Weights of a small GPT-style language model, trained from scratch on English Wikipedia.
Size: 2 heads of 64 (1 for keys and values), MLP 448 SwiGLU.
Architecture: RMSNorm before each block, biases on query, key and value.
Training: a variant of Muon for these matrices, 271M tokens.
Each number is 500 + 50 x the weight over its row's rms, rounded and kept within 0 to 999. Layers, rows and columns count from 0. Numbers have three digits each. The size before them is the row's rms in percent of the matrix's.

# layer 2 attention output (transposed), 128x160, rms 0.0558, rows 5-31,69-95, columns 80-159
086:492574591542542437430442543504477486490487540582497536464462605571580523417517571527484493514416570569442531505413465512542454516485463537503488593486469468571504487591452535499628473507489455490461542497470551429542507510502584575585446527
100:531483393527505488522518457483504501528439518475585499470419474570482516469434397551476454596529511464551557544548520510604506461458512490504532550489548552540535522561503521525504421543479516511505558503592343494498504521497424617423463475
098:496498522499594505586494511484487502469469587499515551628401526564463493560544527493504442533560508523511397626506450485487582490399525555508474581481478533565462469496520479621466430509551536554401482458524523452474462491428506492500548523
094:477519549521517510489519569463506543483422539512461513471453463446507513526558453384501497593450527401445549359497541462455531493502540554548516463497471468544491426473555487473488435527425570524549496470505459521527564552557527478519501469
090:623445434575508426455494559463561510553440505449470489499456521546410507450436465440510499572410406567505460525544492464434622515488489441423532511495479532532603489408404556476561515542562439465536443481532489454575480519489429461503505463
089:561534494445540577486460515520496484454472444503502423540480516629433446482500505401490536497488453510525539551461525585525411538635487522548541538574459391464466455428518474585444506519501488422439502567495555485548543586486474392479524555
096:517494514528474539343342516304560580523596494517565502427419532450463518501518498525486524508557415419544562540443503480469572554503441508541549457500565501538566535472482515445531479487502569504474494498494546470416545465512454541479479481
087:489444451491537488462558500473426475564569608445548493553503487437528479460518390504487528455560494571539516505471483518507469483495494487538503523550422476438576536580490497577468454430424427492538487527517422427505545533567514543552517407
100:468477442513440498530497556444509483524552609648466486501549580508379479577498537533433527522492458492534568502448540499440407539448444519473484495540515432464491505545487557431511532534525478453517466511500467492515496520532601509359578438
087:526536427407498502630619562466477536487521535416475601455396470432486452582482442432494449506470495426537390492467463477468475448493482415565370474555516516484498379520493525523454444532522581543472439481445522558528475418451591533491477512
086:514476494533421457515390497445516472593523515521408499571414432510500469485508535535533569553464418438510504416574545504496607508534482512442474492472435380526509581494562455506500462441487470456566472565515567498521522504441584525540563527
096:516469537556581362478522576565565497508509402411520591521517379538525495588499422482467447554536551543481442515475529548408554461579518469570453515401463500437519452499631506522456456501441493512566418447447492532517506542561587544539507514
102:386590564525510510478587622541423403480521424495483412538478425542511497489479473459569539471476524458485482514545564462444519437598475532573572501498484523595527496469505527560536540468564464571472537542403555513479396502414535561524437466
084:476588536532465458509598559505464610433506551548494529426463545596542571516583619494475493485458507483490522528535519459526533526463558489508572488445523535463483541561546524433473439399553417538523598546458496441487483459527474458461468546
088:467485455443460517540500560476469566514488524420496495464501517474537495472574542478448439522566481491540569513504566497630479555498391474515599491540435488585528546455445393470524513519501596597492510392490446549532549540492495442397483545
090:430492486554388532505497455493513499564436492510472638493628529541510483557573493494600468539484491520511444501544450523464490557504449475492490479476470505498480535601468501458562561551573480591414441457529551582420482473470539538511493503
093:394460508500557480561467483466495522579477589602588480496565486481482499518468448480522603548489504581541442479396543525531543501552620585509507481488445425498393497395446501497477482498485556440454472488506476410475496481557489572456477500
100:484498508575456530543418461439502438572528483517466555429441449631522602391438509478597520493513431431391503494600457473444517521591530478434576457526428510451506459527548641551431437496471430426474476504451498457577479477531499466576532530
093:531529512520611498489533495491498479475480500513447442545552466416582473477522424516482563472532514502425532477513516575528435452501451455494465490478461495517514524445489502564540507465431500511574542513420389506573563498505535479530490454
099:463486536520590525513501415539487536429529540454550631534556513518470419483433545474485449497455539403573445494524476462487443508495476540556551418537442553523462504394391526564505515481574498537488554491494487512470479454522460545525632553
093:485475511446611427521452462442486553505512463509511500570560539599454515348518485611536632548538460539477466571522439581458527647547562442423569590508536512514549486526475484416533545533582412541497491535390457507493464478491474465427454497
100:471486519462507515451449597488523511499456563583399552528435597532499562624486408505480487527514541537483478550510521487494561445462461596419396497535496531495556469532559493458445334483479504497550558433508511481435527487431572450522477473
103:487508493584466447614491562523461415486568507456498490526521514516495356534502480541472488499441492456478491513484514557454519455467416403631463550392514536475479418482517483441447472573425425462536519514502442435459451539511504531526493458
093:468513547512523538494497526494452518443550528473538476496512461588544531481487504424524524562503517440556527432477431540525559488488590408484559526527510508467581533522428543436478491522491498506439470516424531538499454437477436572444456508
089:499475543570516480539562482560432584473486473525544455458558430464534446469528392469424529493441471523481394561450467429527519477555467613359401509433571532449441407527460506441524542448475523529601451500483526525463518492509491499458563443
080:493344501520566439587454444411464554489484531488504467454484546444524497552501465536515494503457476535499455419556528552548510457456528470480419453483502484473489478544446493533513405533483454501521530514502375415507528471544499491456472520
092:526465463554479539449499529527427520609504540549456463432445519572518542496467474441464579367506456570531503532556406476556530556537413565473391579498463507498502392419434572499574510457498451462522503501500515447447424482519414437494486452
110:594491488498444554599463419471603457477533394524520454499577554446460520532455531597557506516572405431542492463520554430489620423473524482561492500424586497460581488366538474502454453430494506448533490507469474501517551481517499488554556524
109:491620501503486530488456541506438480441584594523562515494513510471532501561466522478546567477517539514585514473529593520489502506431436528584416454421461452564519501471500484464555490455481437452505573500395465494512563442438516363531504487
114:533461537423472513487557516542433549569504462523498522400506482449434573460410505437501547445411605564496520472538480485511467471483424451558490522531483543433483574533485481425499508438477515536577574477489545600516456510521552543580462511
106:427464525462560446460540586478592442463523496531545502567473629576430524458461505532558540384593555581528539572450460507500393463546531478565440533485456485483511413474502444515494447499582567423524466513618570486507444486441539413465532500
104:436606503474488515594554561519618507437586506575451510541464418489464454480505451495485513383537502478511528454464513451471416413518551575587492453429474492557471476438432477498501507534476445618435536545527439533518502545506577472557591466
103:412458499514461496562572481551461597504515512547467496517519531472470532576538604470594445403543620513495462579512442478557503436483518547440525438395495547579541541554440534425554542419415457481533573492455487454418479437432513536508509436
108:507398479466598456541589496569505341462413455514394471515569462466532515523498515464507499520449498559483476584546576497468540519535529513514417578554478545372514513468493447477506451531500456512541565460506498560528528517470532428549525563
100:491440480482489488620476437569509572437522424519409442545451487628514450532417533553479453546419524518429418429561532510494524474528468527464552389546515482567551512454452454558504466534574522506472501450532470417593491530539508384493528540
100:502463477500550516516537470548544546498408515453551439426507460497531524532497517404466559508392525459457465470486468533552546451481511554590533493445500505522483528501486478542510388514397446441482478420661533486481523475474398543509375552
105:506492519522479541425469449489445500533577422511520473563474530571582579429507497468494500433543479460494538483588487449486474557564495579464567497474524501547476549531478548540372472479499401463536496481519494529450509455518453516479472540
107:483483587586547496544499565481522571497504553491501446518417456511528510446535545491475460390529537466545613555510480489508450516580504567567487542571488590518493499530513581472475568532492459438470469463569401569461607486520387513428527559
095:495548467395498604473479384453415568448559522526528409512511550502501599414529552571488512480613452504532581424458480516571539583489518470481586480540534491547566504460483491511545411475482512546383581548434454466613474464577441490451494451
106:600442398514585468520413528563486631481584555594533570547454527495463514426575510561436505514529505523454493491457568520488408502573479559518578444473443495465529498501477469505527495516511492539488508533521584495490593451482407453470542569
112:544381525450587552585453443509568396598551468514570408525496472455509510526482487505553470578462529541519536528535449514496576424478384471457465566465407480536482472468453557557447469553500520502456478501506488531468486601528530474594560483
112:520473446554517420494503513501571511530571472539487494465472502452532466572439463528498624470480417552491454487576491515460534419508532530479449491486586508446489488441540522501527542576480542478505557540490555459548496473588538603547471420
110:590433573476530422592417516460416576449584509578474422462470468572485488431541479556461510519467547593559511506568492457515553477519473519448566395512540512531500472372492500481516442385487534432542515548425412457549570529448447426531500559
101:523545433551505438490554530522591490382500367564497424512481474485550505584570481441553493451418477533517513494569490516460494495489505552415493547458465592560560452500486501402547514596552490561583451496466518536546563562487551506449470518
099:516508450447550437526593575605472612426409557489540463475468529540477575572587474432456536536489485476512510477567527443497415424492523510431440560500531538540479476524487533456502473485602569581544538481494461471409428460489521479508505459
096:513454518613458531531489502530445433515497630452578569451458544480500543450484512447513465578513525532551572515512502398532458539556519512508533537508536485442506441599550495452505547489481504577404545496516545540394476588550459418439473573
104:525454452502443539509507525521489460583478474526485608485510483609533601454472449526517460511482556503532528469484419506450624455523460498536499502535491486401505508627501441472467547476446515436473438528583422528483507567532548375509487446
101:500510530532492496357573564532551477528519490616517488502476480543609556518412502399502513518492481452504472481526516464458416461515487570537555475465474496558451512506506490520421500511375534484538528423528529509503561596599546488626487459
111:590416542492516502555619372498464471463472493495582493444481436439479509525437605455532471584582508423440539519586522576436430541530462502476591597592511486493448504454506473455577511571514461509538458558497516456520550564567517503482535473
115:487441508426515530448495550528486469555401460593514495435483606420487599508441492533562478483540454574549420497426473534459436513519496497435525489522467506499525477529471624541539444506511566450449420523477564523524538478498513528464513625
104:524453573518393443477546491512406418547508521493506513554464507426510509532433545496467410514491626457510426426523536550546504433476408626438518443524614513532409516520425452491523503512507489494529500511561471431578512610503483558456605441
116:494503418457508461519579471533517464496478448475528471528522538436384426561529532512623453430446550468435511443545544542474436476449517423514601497579468527521484482489457603540487537531517494457432517470508517465527523518485506560467520526
109:477631466503481490518507503532514462546578467546465563520573458531586548445556536499474461510565531472451505568442529554496499485518574554505560432596427571442525600565528582574463478515513451513464433451448623557472498506452564534498547473
105:412511456538557517519531567452471465491444493476533632545548372477514484533565535560521502555457648428510488560460452494520467454545511472572461465509502508451512699498495461507492386483475496460421504546468494462536466528466486402491548561
# layer 2 attention value, 64x160, rms 0.0451, rows 6-32, columns 80-159
106:527465409521507473480501513523529516573529602506575491524501464531418528506554510534607560382472494573570436495434507489484517477529645604524565520544486551464459526530559611422584569543538517570454535533503433554514544527555536456581462500
106:509547529530487551433510475428583498406525425579510592427626480605523445524579514376548537566494448533397492532472475454536461449521575541454502513509515641541453520503485466508498528521582470500489473578516510481527557450507536567467434492
099:559508540555488476441584618634413524493509445506481450455493461554464466405467530510475509458498479593566544548522470486499476426568489497469541515462450401444482490520498552594513634491486524558484522511458504581549456409351454524426518481
095:561507552502423489546548378510381598577558546404437425501491574525532431464485466472462483481434414525533484465516519468495590558450586462498479506465464495424513507539494552497488528453544513570543504464521526548497512418404533533546513450
095:472476466499496438489473567478527496548545536420574556476490450450580585472462425434517434442517493553528436370518510527474503550481461459445471424552414537564446455456458510602541494489474520523457479435514522485523456441508516562532399456
093:433576440499528462564462458532514552478455496548453461414463586441520507471433484498481519459477445494498609426530511296492449420480478462551548443523478481455422505491524517479450462527585506448538588495486529481544510637526439612554512481
095:511519454569500495544425506580458463496490443492502486436537563534536445541461613477535513464492517574465538533556506594484587461430412440435478495499561473415558426523508491405386458419494430528467504462561459508565429474443608534399541541
102:479544495537484412432532460520461444582477518481490546498497514564547561479493486420464446472445529391455556494460505425538477453474598501508493472597516589437475583596425539541429516503555548407389458491550576550511499524544506540560552552
099:482461517595425476576533585565559546485591513467616393492552431630447422481559526502535449477549454447419510447580525475599536537569571545460476538514493576532456514522469437457519465549494499440538510558560462425499486544539504591472530471
096:521541520598577612516451535549572552447548518534590539411473561518494529451564515550455488536453490447513451450470498517505471493576506438584492421555572391448546510514476561585475567475488499470420531448483534591505452489467509526539489511
092:568487414418409546386447447544512495507501457473526427540510557512520572520537528542564474458549589507488517500472577521494326513555364457451527507523433537507528454584517453460513560544584507432467550407563497456417545543495418481514493486
104:462483470569450516472541477487505593490483498499550478519585492470500582568470513518493528444476461452466429530536498487555375429500481465474476501460584436493498417542518494526445416456342504559493448501577401572478546517478511393507540502
097:439495550521585470575529516505377540555509484496516528504559501516527523477527472552480529542487403492508531475436517456442380538512491469524466449492504540478466454487543545545526455485507540534570445504530434485455542597455524511432595519
100:503510536501439536594514515548497448577545537480404564503489406510495473577531508541609510472508542485506546476581528497497424485451551491593479457605507470550404563596469588549406487452507419500497495492512470346461533535524574469443547555
100:509568549494567550443496492508549533535524577492613437596424527511460458419482474477535533502549478487523473515549567521433433400552496537566469548512418538537552493530503575499482472410564506526491491517508467516507569514509547547514561513
096:511441512523482501446440614493481490437598501426428553565527544440458448478430486473482558509435519525494382503548518442512452519488461434605531629549505554457467642638494538512439515463448478529503524521391548430538472462486544504519586481
104:457489517539558468454595453508467480469509589488540479453438581524550484536539511526638479465495507536496554492465572464524607508444527406493605553488487439525509498474483450553547544495568572519571459578535572544510412505484532472467512472
096:550500542470448455474428451478479494487443496531570553545471472459465525493495590496424500504533531556549453536443446415480417555557516470485469480563563542366484520473627513591479459484469537540491553507547477381456416527458567467487516567
104:474529567587550586444499545591495586484458477521530482532401463521447419636403475450484520517470467583510548493546328533567473536547579524529549493524491558547566461496500462478526437496431530565464526543522482506516477484476565502444566445
097:541516564557422448476433594472497531475477426475499499482546457548554469433464474535506422472596523480471561489416512444587479488541496488503439484472450523484529460623518563438457443543429533504634411498537551530522567438531476527533500528
107:518629465422413524455573478437458498492436434459483468486627446519486530531567499481402530405477465516534526511524567488518562454467443440501468550489589458459412499501505449507479578562527554433438469583569459549516488534480513514493470497
108:444510523506477475399473523503507483509566538544471495571506473522446499467555592544501593530486533529454462507647499459499478586518529513482478444542539452568515418531461587480463506510506504512418460503401527568587615471427505475467492524
099:615548471514472484515427449521503555492513555500443523569514521458476452546629475512461549466474498552534515505482453433517473458485559475445438468535423424533486482493504464480525462506493564506615350488495572515596537536526530396562552472
102:483501486517523490491441493592489470583490484592559499454465539467487510468558485489492534476508505452590523479509494532525460533470505445515590493568505470512463514524469428502517505524553506460519480479532491464533615500483451610503504598
096:409549428580524534402507421419473514495579494469530497495486467482480502541460490566551489419443531583448464502533530498633550543470505486458557490420529475633421509529561510438476562458458544528464545509520476521453453541569529523569537491
100:408596531515504487503426451506580519455505527392570491502450555431566512417481457483458512547496404476462483444556397539476491539406532553520541404494482430492530555548537427523437497504547469499466403556497409505380556454496572462505477535
104:512434401474568413480508491515527467525565473474577511456455523629409539496465461442432445533480505605495470465501492483420513461485514532570498455568586590586553558484476450525562531482469459561502556532424512498574429527468497510498536493